config = dict(
    num_hidden_layers=10,
    hidden_size=128,
    num_attention_heads=4,
    num_key_value_heads=4,
    head_dim=32,
    intermediate_size=384,
    vocab_size=2048,
    hidden_act='swiglu',
    norm='rmsnorm',
    norm_place='pre',
    norm_eps=1e-05,
    positions='rope',
    rope_theta=68900.0,
    rope_fraction=1.0,
    qk_norm=True,
    attn_scale=0.273,
    bias='all',
    tie_word_embeddings=False,
    parallel_block=False,
    extras=['shifted keys', 'attention sinks', 'capped logits'],
    init='normal',
    init_std_qkv=0.0854,
    init_std_o=0.0,
    init_std_up=0.0854,
    init_std_down=0.0,
    optimizer='adamw',
    learning_rate=0.00412,
    beta1=0.95,
    beta2=0.95,
    weight_decay=0.064,
    lr_head=0.00361,
    warmup_steps=258,
    schedule='wsd',
    decay_fraction=0.746,
    decay_shape='linear',
    final_lr_fraction=0.0,
    batch_tokens=16384,
    max_seq_len=512,
    doc_mask=True,
    train_tokens=128400000,
    max_steps=7837,
    dataset='wikipedia_en',
)
Each number is 500 + 40 x the weight over its row's rms, rounded and kept within 0 to 999. Layers, rows and columns count from 0. Numbers have three digits each. The size before them is the row's rms in percent of the matrix's.

# down: layer 4 MLP down (transposed), 384x128, rms 0.126, rows 173-203, columns 0-63
# gate: layer 4 MLP gate, 384x128, rms 0.14, rows 174-204, columns 0-63
# up: layer 4 MLP up, 384x128, rms 0.126, rows 174-204, columns 0-63
down173 096:515555527479415467525478479449520467513470444485454498525540519522439539503429483533463519519469581464495451483489497470448537511495536506556513477419484458468538488530490581469551432487494438
gate174 100:509522502529456494417527543520441458536527534488518548450532502494514522514524481493522465518587567477488493376548499452546523539534477532565452411525509535450466540504535521523514469513490509
up174 108:488500501480415499486503458554504556475481502406538422489527497510466535474497481539498518525504457489566530568469440540486487476420568477473521442498540434470527495521459478542451552471487511
down174 106:575534545535432462535491536508466498512525449481468460486545485530532417551499509459528496451528494470550555483510467475456478462500486543511451503543588438552509508520533561460462512457477432
gate175 099:575522384482535449458418474464509503577524502495518480498494547502443514507525515489452469492551449501444486420547544484463505489559458487506474481499501456484483563545560450476524567470480451
up175 091:464516534553449454463572511518497554491508476504543547587502476466490546524497472413447495572542487567468480530494438547470467550600460500595472489488564515514495495434532504509497496447570572
down175 098:458535517492501485502504524469488425509404500532592541462500493484514498471523534454481509544458452529505558549527514438486492525482490486453468439535498527477499456448527531499457515493529534
gate176 106:504526458581457474494496476425408514547456465491531460460538501459422508497526515511473529553493523503516489497503536560538560488518492502528546438544442426489523523536481458533468515560559501
up176 096:518535482577484472544465546594504553536484435553442441511459441510535542533460507505550433508521506544499485416550521438439481537515476499485462501534523462489457551561555567479434532526413462
down176 100:553476482433493428542437554539502466593508483589503530539535517450508606486421482460495463476500410457467469524514506537432473525585462519545526455561494471491439471526554480506466505516432479
gate177 109:502585500509547470469472537465534555557514457472539441460440526423541473516427465462600576547537508463488505457551502509494479503542519456546545481528529494431464538535538521515531531424538520
up177 101:460425521447520475553520398480474476472496496572500546557472561543467540472490486571458391502514494557468533559483486526522490543467499530579494402553476425524538560491508544533468472541487485
down177 101:530534473488546553415550560478490518534452487542503459456487523480472397491508478510526483491480460463504487471466566552509479549513427565450536509480511505465465567528568557530579591454427483
gate178 095:538506446514523548543441467431477493497463467515495406462491559507553556416523488541530585478520499517543539543506484487551504580417392516554510591504496480474508483525552466513510534505528469
up178 104:526493559498488533531518585544489493464527473482529503514443525437530489536525507501481555533569476510424578476491488472572514515472539438550501513523523440477448473541447498482550527538461562
down178 103:499449520507594493509588523515487453525493537525441544497538437493429481509501481523511494485492514476457418476454503478456482480451529488501482559532461459468532496484454498448598558573513484
gate179 110:472518410498510396404506500538476463503455501514517433482483544561542550477503471510447453563538553546534512506551497491535527480498472546591458451544476511462498537508517580458520560513496496
up179 109:533416410489459499464503542454583503428512489521476469474464562533540572516499581398477454499463534479495515546521549436520546535492477533483443529533497532573435518557455446421490532474510440
down179 107:459517545433544597514497515502456476529523522479482546497481461559558480480439550515555453467413499498537477405495500494545525471475530454521537506470517504508471562407522496524501504491498520
gate180 106:529476488504512471484488555479491511559467427482500536479519485439454538521489485549484533456479536495455515512467514487425426495539484507430594522514400460481515496619463567496486551535505533
up180 106:505486517510523464461471488473504473480476475519567476591520494465454415579473484379462451496541521534532536546517544496560507514491447551460527496455465504492474523459500548579494486492492491
down180 108:508581454547483470458546537419456480576496473502432539529449490531537474530459521482551449558523481582549467468544427512501462484550440485470472473472499525458480448452446468492541566555547527
gate181 094:483518473456521495495493487549528483454485477540540453469524492532467574486486452522524553551528600459555517539571429489460523553491471496466481563531522466534466519539509532427524551488518479
up181 086:508473516526511575504480528523521548512511468522522464459527474491401530474595473473501560577497545534562516501510512446500564527474546506401472501541543473468417536503471489454555518490489433
down181 095:572464492564523486515442511514489508521547477527501502513469516554419486480583515439527457463513492495559503483552542453488483487511499526506485447432525501513472486507510557506480471562461476
gate182 101:532618527495558475460433481453446550564500476486496556477436504443471528556422469481522502537510491561483541456514462564534484525470445553568543448532509477482525519482502494564561528544473545
up182 097:540535543498479569560461512507573587459505519425517522501500526430512551408435539418519478499459485493508560528435498485473535498490486454567513440531533523500489557509518546513417604515501473
down182 101:455455511541468466422531465511531546506546550446517553531449466439499468529518530500449477531499454499536547480475489561508518533430492568519524489520478536524573571438504487459496464535456448
gate183 098:471474428482576480435481488495495457519451444513528465506499503440513450499460520506500489512505489475564458518526508506525505473507413527484562503540476474481485435499505506523555580515514415
up183 098:485429493468581450485468547533504480428533526501572521507478486517402507489508572520533515487506564446534549523550519497533519488490549536491430459440452398412530458577440432527540541500495520
down183 106:512484579520504503518493467579578529454523468400530439514427436454452489461472491508469561520464503530515513449491496465528540526468508491468404495523535579512515465541514504420565490554527582
gate184 105:486530514522554562466494566464484449479451463523475514500458458448543495515536446506541546510504534454464519453555506518490543454441458531543532510492433501499517483488503550478592544530525486
up184 099:563539495568525451534457431486493534478514535482469513480531526510477518500439537496450573512505480593555367488437539516554523571552498495484497459514507446460556560474484468458410490505564475
down184 106:529494439471509392459475516513583491549460543474522529408574562536526534492500503490530476479553474512568488525512551501479531538498415519464582485526507528545472534491547511545515517496493416
gate185 097:566476418494511486527470532526463469524522522470488468496435592477565540499507457459505483520546496510575520451553511428484550527510380558496487485500523470459477467552600535446565581450494476
up185 087:460542495505510532505465531492507574548511505523476499419504486496464493489535528550552493533441551536499487570554501463470490481489530362543462569540461495511530545538498493521495405528474489
down185 097:512573517498482549525476494491474545577494507501537457533447467423490477508520496451596439473518491548468451582450512427469512446455497526494437508473567494505525530474563577483497481448529498
gate186 109:527456494443515495462439499467475558498515467495453496489426514517482496468471439512495509464491520525478481525423532503447536530557455531485520466543513415477493532507557424442520497416554482
up186 091:498523481588440537511495448536490539478423460521496439528519481536548567542507507475523518532536513548571502546568429480565489460498494473514463619472480498470496473537470506461488471567497480
down186 098:486508604471435543534443414523474533421477502459487454462455515502490467486516469506433489485519508479453403534503506481537539479558478454503537474512430546483493516458477409446478458402536468
gate187 106:489552451532486504485451478455462573501420475577491524497503483478493544540461476445583463511443540514453495500583540549561512471506466496538506525515465543525519487490604482463556488449542477
up187 095:459446418495428427494484482471481484457481547468551494526542419491525444489481474525523562513543497494487551483483441510521483444489439414453488558520450518460501472497490556532464482470553514
down187 099:459474427450504474571479483499456475478449558419524508496512472519516500468498500552605507550489499575431587519475539557479514519468542428479496590528479526536484449463533490472478509530472530
gate188 095:573492491494531500438456516494498458495433515425548464471497448543534513538455499453510551528516445532574446485522491529475524517469432518501521445495532481400492477524502499468458542529490490
up188 095:507519521478480531515516455463524546534479485558511578581527460503548545473481460483485555544518573486473473464563499437497459469495492495517502501539533491567467535529547466484480517483540584
down188 098:481518492446574519426493527491565504467485482529440407482551425514484536572454525484489482517465509524478523522531513486533546455524453603542496475479546507514463480477478447459451519550446487
gate189 107:559575453540520525510503504451514534494484539458479528467534516438487448536453523499518560524564545509470455486563490521478472500531412535520594457556465463463509479568536479431523498441534527
up189 103:494511535428497475481527459494510471549501503530531516436501464514446484525476462501551546547490490429515488582496391549582505517531435429494519548526500447485484551525520469437487439460521503
down189 104:536509522464461486428517528560519527496471426530483590477535540508477481516595527497494565473539533475456518506532489480482526451514439567537470435529516445523589539528464433490508449507464456
gate190 100:498472484493570448497503508522499602512453447551443420448469470492525528594512462468524465473550500518457512464552526574429480475574417527498537502505482433420477505513492458455548494448455493
up190 106:554503541541431520512496536443557502461548490508484526564484471486481513448494518506449510526471514475462503559522468524446524557493528418437498539513488562447470510521477532441613453579538518
down190 105:514502542535483432449508508513536553575553564542544566488529506520551487537561474582547510453486538534483494497513488547519518505465443540477472543483517484558556471486532474501431552489561449
gate191 106:511475459543560494504464525465495568492442505529489546479440475481496603444475456471503575502573553522504524479571473502510493555461510520464535556506439533464453536542520535463488614460477484
up191 106:558496513538378535517477524434492529482518466445491537487444470555509473491571525475513468493556450536494460543494470452482400535544527563458521512485439544485505512532576546573489520516495437
down191 104:521454474614411522470470468442476562505565456520449505501432544486502467500520553465503509501498466523549503500569544497503512453548465461493488484491494516493469492579465500466496489495567508
gate192 097:478541513562509510458487491455519479497501555526497508487522525482460484496422495565475513462524513518518461490516552564487487541461494490472498493514481431506445543511440535421502473561489530
up192 098:497510510495543454506454473555475467496505488475534531467465578524535491542529570571482503476512481471548524534549533527536525550418492518555521506492448539468544468417549439413467507484494499
down192 098:436422509477568509504443477421451536542439502528506540463511575486525470480459439525493467507554550532535476499462513500523496572467446512484476485438463421487544442503556466528454549468431486
gate193 095:512509514449536378436538472489500513535430472460555522419522496518488461484498457513572505531560500511503515484468578497454464468466480579460562538580554496493515495463516507519491495491510453
up193 092:502504532523513434505505551552472566436518488521469458497471613425466539487521517493398448549432491449438504488495518450500530566536474498489512503503430491434517475514483590464561591504524501
down193 095:462533496453498431506561456524529439550466513518495475582426490508495451519605533507432533473487540478498449509571453520481541521474537580483520545543507496472501494520501534484511454521555513
gate194 100:467560514501525487495496477533477513491489439487444559538469496485477581444525538511453467494541529473521526456444553465444451481505507512482543495513475531436534489627550520496525582488529513
up194 102:496549503498523533490504531549565477533471518504603598484492484462429529464518464539498527529475525513471468502475485553577491523610480512436531530510491469494567502465402505522520472541525508
down194 103:542563515494567520489498460512490540574535585516522527509532527568534497554446535530507485491560488530488504469548520496481488502468421577483498441511476508496546478457449556554419523572496451
gate195 099:509582493494500453443472509471403438537447425495481538510391522538566617461506511478495558539468532475453528464524488530498516462476491432561471504525466521537542508495603492416485457513502498
up195 099:501492540521525534462482552499391486460535527493488504513471409448554547474509490450444482448549455527482534441507531455496546462504526421481402519500524509564511489453521442480497462385480466
down195 103:506482493524523491536482525421508460449541519415493496539528504499497469507474431428593487490462498558513549448441474476566511475498513473534502469500544454594491435464547453545527443537439449
gate196 093:540470501508487548485484566490579489551471497559422445465480516538630562497484487553556527506469569602494464513553561490476508552499474488497467459522533463495476522531572521467535496490454452
up196 096:517452503521441536511525472496533551431515527498543524468425547568481528455459504560532497504547568586493477495485446394596470447482511520542506598440551523534496543582532485513473523524516489
down196 095:499507467559570389473512509402514495481478538482496465547459457535501460542466528414458514564547442468522531496516522512514472513499470512474480489488511494459503436485438464502522501429548471
gate197 100:528471455516478529479430516482398507525440519472450525509544562470543475547514420433527511470429570584573508429504561506473543471507462517469453450568446515436505511564541544519538530511443539
up197 091:447571455466498496474485505475526480482541506527506485514480435526483440509516527549509500581459539475574429519547429434571435486540532497528486523543558434549414525563531506432430446451526459
down197 096:494521528466535547494524564460496577529558525521449455545528467565543537494529482509541479545440488525500497515470495503505557536429535537480407490554500533580488516498531515436560546487507508
gate198 110:470465430466475379486470484536495527528507448520485469449443485510542535510531516480522546520576467467479537529578510500510500478539441527522512525548475494460587486505535478459526527442529487
up198 103:516532513518488563516485537538606496480563472479546510504503457539489526409541488463494360524480534540500477425557530499452529463430414525452497375535562506487475536518472528531495494531479496
down198 100:457537459456520548524546505421500516511476491501453531539458540502526478464524483578500475476454553521515491450470462514508482570530514515450529490516415509550430517549439492435518508544572556
gate199 103:504562487475525488498477484417456555561532473481452519524468527423424537542540458507520536553579543536492499464484530467536531498498440599541484437524508468453521511528528535492552595483503470
up199 103:475429481482504526518447546506510485493498540589487512484548543573574503554494481552462537445494484467486468533449528437501493495478492458452472517489498519462525488480571561485473516518489436
down199 104:539499453526474474448523513507568509494469524480537524509496572510476441465565506483473570491501501553499535481486565498525548448479536509501555523511478492385492481468451514419529498512500453
gate200 111:527542499541546486466460487513500529486419448518553486506486495486493548555480454548495551501509580513427542459502546555505454509473470489493524498519334474479546533510525489484508552381528534
up200 112:495475463604528466418480444507480472531450566517478480490490513543505463532460553462528498503483495506503475543493461585512514491497490459464478580507486499469470490545520472436395433494500576
down200 109:490456528434575518446499529363475478472472492502565495471469539489455478525477471492484514447449504516483491451508507487463563490420494382477459542456484545443563539505458581446488510480457507
gate201 092:557523514446463466504493488401509498458468465543433528471437434559529612464533528483491486511456522497515508545475516570514518615473503541507479522517448540526547518532515524520532575482525530
up201 099:496447480454493510509505626463454424492499441508523550527508480494412494435521492499495540545521495497454534538526503492462477548487539503438559591502448492523503506511457496551539465486514471
down201 096:449473559486561560530488472518568545415470480527486474494468522501472509545509454554462582448475494537521550504453486495485499479513533448521578520498488459463435493495501524494490471478463478
gate202 091:512563475501475451470485482525533413469476449557508485480493521522461483428472396534535487583476457455488523525491426589500544518459454480470497540489475513507515463469532531520550533488519513
up202 096:497546474447458461493480483478420513530546506427539527559458552547484497505532517476442490538517504543525430436511534517531562554511442618514501438448537554484441498500507542499456541546525491
down202 097:564458435481494518503466540513566606553444528474543489525584556469446508523480508595444557499504518461502482493464533461502534480519499487497517490481485504504564419527428518475524549506474529
gate203 098:496491483477543483520504471508463450509372526511525542492538460510500478518502456576571523475547513438497515546489540537494537491503476484492458586603412524449551531477547529495510502490574569
up203 098:575531598502528486502477488547462521529502487549434450503442492500479545545512495538467514463458503499550394475465449507487467526465472510487548487487532450442439516519405465507517564599514448
down203 099:547550548505472464487536514515534525554466443493458492406478522554465515513490455459454547529458504420535492474490477416457518555423490549475529566490551386469486429510445488491531504553544479
gate204 101:451504431441560467471461473539484523563416452535530457493537526500564534494474466576469486526475497458534496453523475498525459481438400483485478561557467512446504533482569510522538544467570454
up204 101:429453505554495499471491487521542552455484438516494447483533437561533451470524485567468448472487542487535518514431459470495492472477500437480469578521572575434426459490488599466479514527526496